Weights of a small GPT-style language model, trained from scratch on English Wikipedia: no biases in attention or MLP, hashed n-gram embeddings.
Each number is 200 + 20 x the weight over its row's rms, rounded and kept within 0 to 999. Layers, rows and columns count from 0. The size before them is the row's rms in percent of the matrix's.

# layer 2 MLP up, 1536x384, rms 0.0516, rows 836-861, columns 0-63
092,206,195,219,201,209,203,206,200,146,167,187,179,215,189,216,197,192,208,186,213,171,185,189,206,196,171,165,216,179,206,219,202,206,207,205,223,135,191,227,187,187,197,206,196,221,225,226,210,190,154,177,216,175,183,179,162,180,215,172,191,233,212,213,215
105,178,215,247,182,218,223,216,183,185,172,160,179,178,194,192,198,200,207,207,202,209,183,206,202,199,194,233,191,176,261,195,196,210,195,206,208,195,183,206,204,187,205,146,196,184,208,202,236,223,158,228,146,223,212,209,180,182,228,185,185,193,185,188,193
104,179,183,198,191,199,192,226,202,209,208,172,177,191,182,233,178,180,198,199,192,223,209,178,180,177,185,193,207,187,180,202,211,222,188,160,200,208,190,226,225,179,191,211,215,235,185,183,172,178,211,188,216,205,201,192,219,174,180,207,191,200,191,202,218
099,176,192,207,208,162,209,227,222,209,174,215,209,182,215,228,215,144,222,206,215,225,202,189,191,194,220,208,211,205,220,206,200,177,232,212,195,196,206,223,200,220,192,199,248,206,229,173,199,219,201,177,199,212,195,186,189,223,225,205,201,170,160,204,225
102,192,203,219,203,224,182,195,209,177,220,206,217,242,199,209,202,182,195,225,211,204,190,195,164,176,202,199,186,193,228,207,205,201,178,217,173,176,196,214,223,226,185,217,180,208,244,248,194,191,179,237,214,219,212,181,188,205,183,221,210,209,189,202,177
104,226,229,214,219,173,212,222,218,188,177,209,226,181,184,198,190,207,235,203,179,214,210,181,168,172,172,228,190,188,170,218,213,203,221,200,181,204,158,190,206,196,210,183,200,171,200,202,200,227,175,189,233,217,208,248,185,184,211,193,210,190,182,215,179
097,220,186,175,188,165,202,193,194,197,190,212,238,205,172,196,178,204,230,192,194,220,213,225,184,208,208,178,165,199,212,219,213,168,205,222,240,183,178,192,199,214,186,219,218,232,168,187,186,189,196,244,222,180,199,231,184,212,207,236,209,167,229,191,185
089,228,186,169,187,206,209,205,164,178,206,178,199,175,218,207,208,197,188,194,221,199,182,211,223,205,187,222,190,209,209,229,194,216,171,215,185,184,173,179,230,179,164,178,194,186,211,232,195,213,185,190,209,198,206,181,205,166,177,201,247,212,184,190,204
096,178,141,186,207,209,195,199,226,170,172,209,173,166,186,212,184,161,221,220,188,265,222,200,197,224,216,211,175,184,204,169,191,192,215,197,196,221,179,203,183,197,180,156,198,167,204,198,176,188,202,193,218,238,188,227,184,222,201,204,218,213,187,188,207
102,192,189,178,217,206,172,233,206,185,193,180,233,197,211,212,175,197,203,218,165,196,169,199,222,204,226,195,179,173,180,199,243,171,172,188,227,180,182,201,214,199,180,216,192,214,208,233,214,216,224,197,197,216,246,201,196,200,202,233,205,205,211,168,173
100,212,204,230,204,186,219,229,189,190,233,217,198,183,189,232,186,231,198,190,184,206,231,199,190,195,152,198,204,215,229,188,192,201,176,211,214,213,160,215,204,171,186,188,184,180,231,209,194,208,173,180,206,216,216,268,212,186,217,212,185,232,234,255,207
105,199,205,206,183,172,222,220,167,184,240,172,197,160,202,204,179,196,203,197,214,185,167,175,215,223,226,216,175,222,202,203,207,191,211,212,174,200,190,220,226,228,175,184,217,196,185,168,212,202,195,197,197,195,178,190,167,207,222,246,214,172,201,209,182
093,156,178,199,197,207,211,185,219,195,215,175,181,197,240,202,198,195,189,222,200,197,200,212,209,188,172,207,217,204,198,220,215,233,203,203,176,230,203,205,202,239,200,217,214,214,196,186,240,264,230,167,183,215,198,216,203,167,209,209,220,201,209,226,190
101,219,225,229,190,180,222,210,193,169,193,220,193,233,191,197,164,243,192,224,185,221,203,190,199,242,239,222,200,189,224,200,198,190,194,182,224,228,189,200,226,205,265,175,198,176,208,209,202,195,157,190,197,214,211,218,229,183,179,193,229,188,217,198,210
102,206,204,242,189,211,233,207,189,199,201,160,186,203,206,228,189,197,200,236,234,179,213,182,200,197,200,189,167,198,223,191,196,194,183,197,204,221,222,190,208,204,188,191,207,197,218,217,211,192,176,211,188,183,211,162,188,192,197,198,239,219,234,206,212
110,185,192,208,205,201,211,190,186,211,212,207,146,159,234,213,203,199,220,204,191,200,181,190,180,202,177,195,195,178,222,157,209,206,175,201,152,237,220,210,212,194,215,216,162,227,253,202,193,199,205,211,227,209,189,214,225,174,163,211,218,222,216,191,195
102,213,198,189,207,212,195,226,194,198,215,203,216,219,167,195,201,204,228,219,237,189,213,199,218,172,210,217,176,172,205,225,206,193,202,206,212,186,203,219,174,198,203,196,199,183,206,247,191,191,219,220,167,165,200,208,189,233,165,228,214,188,239,187,214
095,212,229,196,202,209,237,171,208,189,197,174,172,217,189,184,193,185,199,209,239,192,211,190,176,180,198,182,189,189,200,205,194,198,183,239,206,174,193,198,192,202,192,196,190,222,236,209,195,208,203,236,203,225,194,192,182,197,158,192,215,183,164,216,214
103,197,213,172,197,230,195,211,203,178,188,221,203,198,176,247,227,171,239,173,211,216,201,188,223,185,179,159,184,185,197,217,227,191,221,186,212,189,209,168,140,216,206,167,212,203,226,180,174,207,208,221,192,216,186,244,225,195,203,191,214,193,184,174,159
097,197,195,208,217,208,186,212,209,188,199,151,212,204,192,188,203,190,194,225,195,221,210,208,206,175,222,154,154,183,213,225,202,180,183,215,199,189,177,259,230,190,212,208,196,187,232,241,169,234,189,215,181,190,224,195,193,202,231,214,223,194,206,181,184
105,224,216,221,217,184,194,184,178,186,234,189,183,206,186,191,206,199,208,219,254,210,205,177,208,189,201,174,183,192,199,183,200,201,201,200,223,186,204,197,218,190,211,212,225,159,195,194,189,188,218,210,225,220,235,212,178,204,210,212,175,186,203,181,213
103,195,176,212,195,225,200,193,186,205,213,197,200,179,217,203,195,204,226,181,203,196,209,217,199,188,185,212,182,210,210,229,226,250,212,225,184,178,198,186,190,217,193,196,189,249,205,178,168,186,205,203,219,154,219,204,195,166,199,210,211,203,180,173,156
102,180,211,221,203,211,210,208,173,185,193,204,208,170,209,208,175,223,219,195,192,193,201,196,166,213,180,208,199,181,199,183,209,246,224,204,180,221,180,260,206,175,206,190,193,226,197,189,158,209,195,160,202,212,215,208,211,188,193,195,245,225,194,210,169
093,206,213,170,179,180,208,204,192,214,200,163,185,184,193,208,208,190,183,158,222,178,175,191,181,172,179,184,153,187,198,225,181,203,214,182,202,186,202,221,222,189,165,190,181,189,226,180,201,214,187,234,186,221,210,216,206,213,186,211,210,207,181,218,239
102,190,186,209,186,185,235,188,203,183,200,184,223,206,167,196,197,150,211,255,184,221,177,182,195,183,175,198,195,182,209,198,199,193,223,217,223,233,203,169,181,206,194,190,170,241,211,216,221,229,225,179,200,180,163,232,211,210,210,178,255,190,217,236,173
102,229,220,235,236,187,188,219,175,160,191,163,229,239,196,206,191,197,170,205,223,193,205,230,170,206,207,218,181,178,193,233,207,213,183,215,210,202,181,233,181,203,158,183,179,221,232,186,233,199,198,235,174,213,168,194,176,193,211,215,223,221,192,219,154
# layer 2 MLP down (transposed), 1536x384, rms 0.047, rows 836-860, columns 0-63
095,188,205,189,223,181,178,208,184,169,199,161,229,197,200,146,192,195,210,231,204,197,211,222,206,208,219,248,182,238,186,209,245,205,211,196,201,225,223,183,186,209,228,174,211,203,182,191,221,210,221,198,185,197,200,203,222,222,202,191,235,180,200,211,185
103,232,213,195,180,165,173,216,189,212,189,209,206,237,193,180,191,175,194,199,184,185,199,189,237,223,184,186,197,151,194,214,235,189,210,227,269,202,202,170,218,186,239,192,210,205,218,200,183,219,150,217,201,206,202,203,194,190,237,168,208,215,204,185,187
106,216,240,209,191,170,212,186,195,220,196,184,186,211,189,227,204,223,199,211,201,178,216,175,219,246,157,183,195,194,247,182,196,213,210,229,228,229,225,217,181,148,160,211,182,178,203,189,211,177,171,199,215,218,222,209,218,197,181,207,243,161,224,236,192
104,227,205,170,188,186,191,179,236,200,215,194,208,174,225,230,204,174,183,245,213,231,184,217,211,154,195,192,206,177,202,194,195,194,195,197,185,173,199,163,214,196,202,201,177,202,217,197,176,185,206,178,205,208,198,204,213,192,199,190,163,213,206,176,174
092,186,215,201,209,215,211,175,176,214,212,194,183,192,223,216,178,214,208,200,178,171,211,187,210,193,193,197,218,229,211,195,198,196,208,196,211,228,182,220,186,168,206,206,227,186,191,192,238,205,223,218,175,190,188,151,217,216,231,222,156,172,176,200,189
102,223,181,167,221,175,220,198,206,199,204,208,192,200,199,198,221,179,209,176,193,206,167,196,197,228,210,225,202,220,207,161,183,205,194,170,228,235,225,186,189,175,200,189,187,186,206,217,202,194,189,219,215,201,241,185,232,194,179,190,241,214,230,206,205
101,190,201,188,178,198,203,198,188,199,210,185,202,209,199,207,179,207,230,240,205,194,232,224,205,210,180,209,213,231,243,165,198,179,216,184,192,182,215,219,221,258,197,195,205,160,197,206,187,187,200,215,211,191,178,202,210,175,212,210,205,195,209,208,199
091,179,207,206,164,209,217,230,240,198,207,170,166,169,193,178,171,175,199,182,196,213,215,212,218,217,187,198,207,236,207,200,164,244,190,189,222,186,224,149,163,211,189,192,191,176,185,199,228,233,157,204,206,226,210,224,159,220,199,173,209,206,170,203,223
098,213,193,203,238,182,164,193,239,202,187,236,194,210,189,184,193,229,191,202,202,203,176,213,210,210,209,234,175,192,209,214,189,199,195,182,200,209,230,196,178,221,216,212,173,187,166,231,220,193,201,199,194,200,203,216,196,209,189,216,227,168,223,188,170
102,184,181,199,196,210,196,198,191,225,204,215,208,213,189,204,190,223,178,199,208,185,173,192,201,208,182,168,206,179,232,211,206,206,182,184,206,215,199,209,196,192,186,212,177,202,222,194,178,211,195,203,251,168,234,213,197,188,168,178,189,182,221,184,235
098,228,227,185,205,213,171,179,203,177,174,206,209,223,200,187,169,176,204,218,175,188,171,192,219,194,221,240,204,194,174,208,216,199,188,216,215,199,201,222,206,204,187,173,210,227,206,215,196,198,216,196,215,238,191,189,181,213,192,228,218,161,205,173,167
105,210,191,178,178,175,219,190,222,172,198,184,205,209,184,163,190,164,178,198,191,207,193,202,218,192,192,233,203,205,173,210,204,172,234,206,195,201,174,228,184,195,216,222,238,229,191,186,215,196,191,174,214,205,210,198,201,211,215,212,217,195,213,205,138
095,190,213,212,172,202,225,167,189,215,222,203,231,179,210,193,209,184,184,192,206,189,187,174,213,211,225,202,186,221,260,160,199,196,177,238,197,203,222,195,220,217,240,187,203,201,208,203,193,208,213,206,217,205,218,205,233,187,201,213,170,230,178,214,219
104,192,229,191,216,205,195,206,189,209,202,193,202,203,202,202,191,194,147,182,206,170,207,177,181,183,197,195,168,197,219,246,191,196,207,205,214,240,217,187,219,197,207,189,235,171,189,201,176,204,194,204,192,160,166,193,201,228,204,169,234,194,216,188,210
099,155,199,219,191,187,200,192,212,191,196,202,197,168,216,209,194,188,201,211,211,227,211,177,204,169,238,219,214,190,184,187,195,236,199,218,188,189,197,167,204,151,235,207,209,213,177,206,200,210,194,178,234,183,185,178,203,217,210,211,229,174,171,229,184
121,171,171,197,215,190,203,211,210,200,214,208,198,213,213,198,204,222,218,231,197,218,186,213,153,182,192,221,209,200,194,206,197,213,183,237,187,225,208,189,226,217,225,195,187,209,205,238,213,206,208,255,190,184,233,193,190,176,187,184,194,227,232,188,201
095,187,227,213,230,184,231,197,207,242,167,163,198,228,170,182,182,196,230,184,214,168,196,181,166,197,202,177,249,191,211,202,221,203,201,213,219,231,215,201,200,229,183,225,217,199,232,213,185,190,201,167,197,217,209,221,211,193,204,191,194,191,158,249,225
094,207,192,207,168,187,190,222,177,176,196,206,197,187,197,181,233,210,199,203,209,183,177,175,183,223,197,196,213,180,211,206,193,197,189,194,228,198,183,214,241,192,186,186,198,181,200,235,166,206,165,174,228,217,188,209,214,219,189,209,181,173,191,218,196
101,223,200,187,188,184,261,157,176,188,191,202,211,173,185,179,213,176,215,205,171,220,235,185,220,219,197,205,218,181,225,179,196,190,173,193,184,168,185,245,190,204,187,209,199,189,197,178,228,210,225,218,196,173,182,181,177,188,200,204,180,210,162,201,173
097,215,195,216,157,203,208,186,219,179,203,215,209,180,232,208,195,229,192,206,218,184,193,175,202,170,189,191,188,246,193,205,208,190,220,213,181,191,212,181,176,180,184,210,180,209,194,199,194,178,250,177,215,181,197,177,191,228,203,217,233,204,191,192,205
099,235,165,187,214,196,219,185,233,199,189,245,183,171,184,152,172,202,213,157,190,190,211,205,204,181,218,206,210,196,207,212,231,191,207,222,210,203,222,243,169,199,217,195,231,182,214,231,205,196,188,193,191,195,219,235,164,189,172,215,166,194,226,209,206
104,187,168,218,209,212,238,186,185,195,174,191,218,202,201,216,174,187,180,222,212,194,208,173,171,207,197,184,158,206,204,216,204,182,201,205,179,226,193,213,192,203,200,190,207,211,194,166,221,224,220,174,167,190,197,172,221,206,209,204,224,180,219,202,207
108,188,200,187,187,186,184,170,221,203,168,172,218,185,227,192,189,171,186,192,167,183,204,190,197,244,200,183,239,209,197,215,237,213,189,193,208,179,191,221,255,222,202,224,172,238,228,243,214,204,212,155,222,187,201,226,201,188,195,215,186,197,140,191,204
093,235,177,203,221,202,194,198,180,159,193,222,209,168,182,208,183,216,230,205,196,234,179,227,185,196,222,191,202,197,199,164,220,221,218,181,178,211,184,181,195,194,223,176,191,249,157,206,228,206,223,204,179,177,216,190,202,170,207,198,205,177,225,212,177
100,222,214,186,227,196,202,160,192,231,210,197,167,173,182,188,191,212,207,193,211,228,209,203,202,229,233,232,211,232,207,251,200,189,205,195,179,192,189,211,220,192,205,240,203,193,189,202,200,211,202,202,175,203,229,212,179,223,212,198,153,211,175,208,194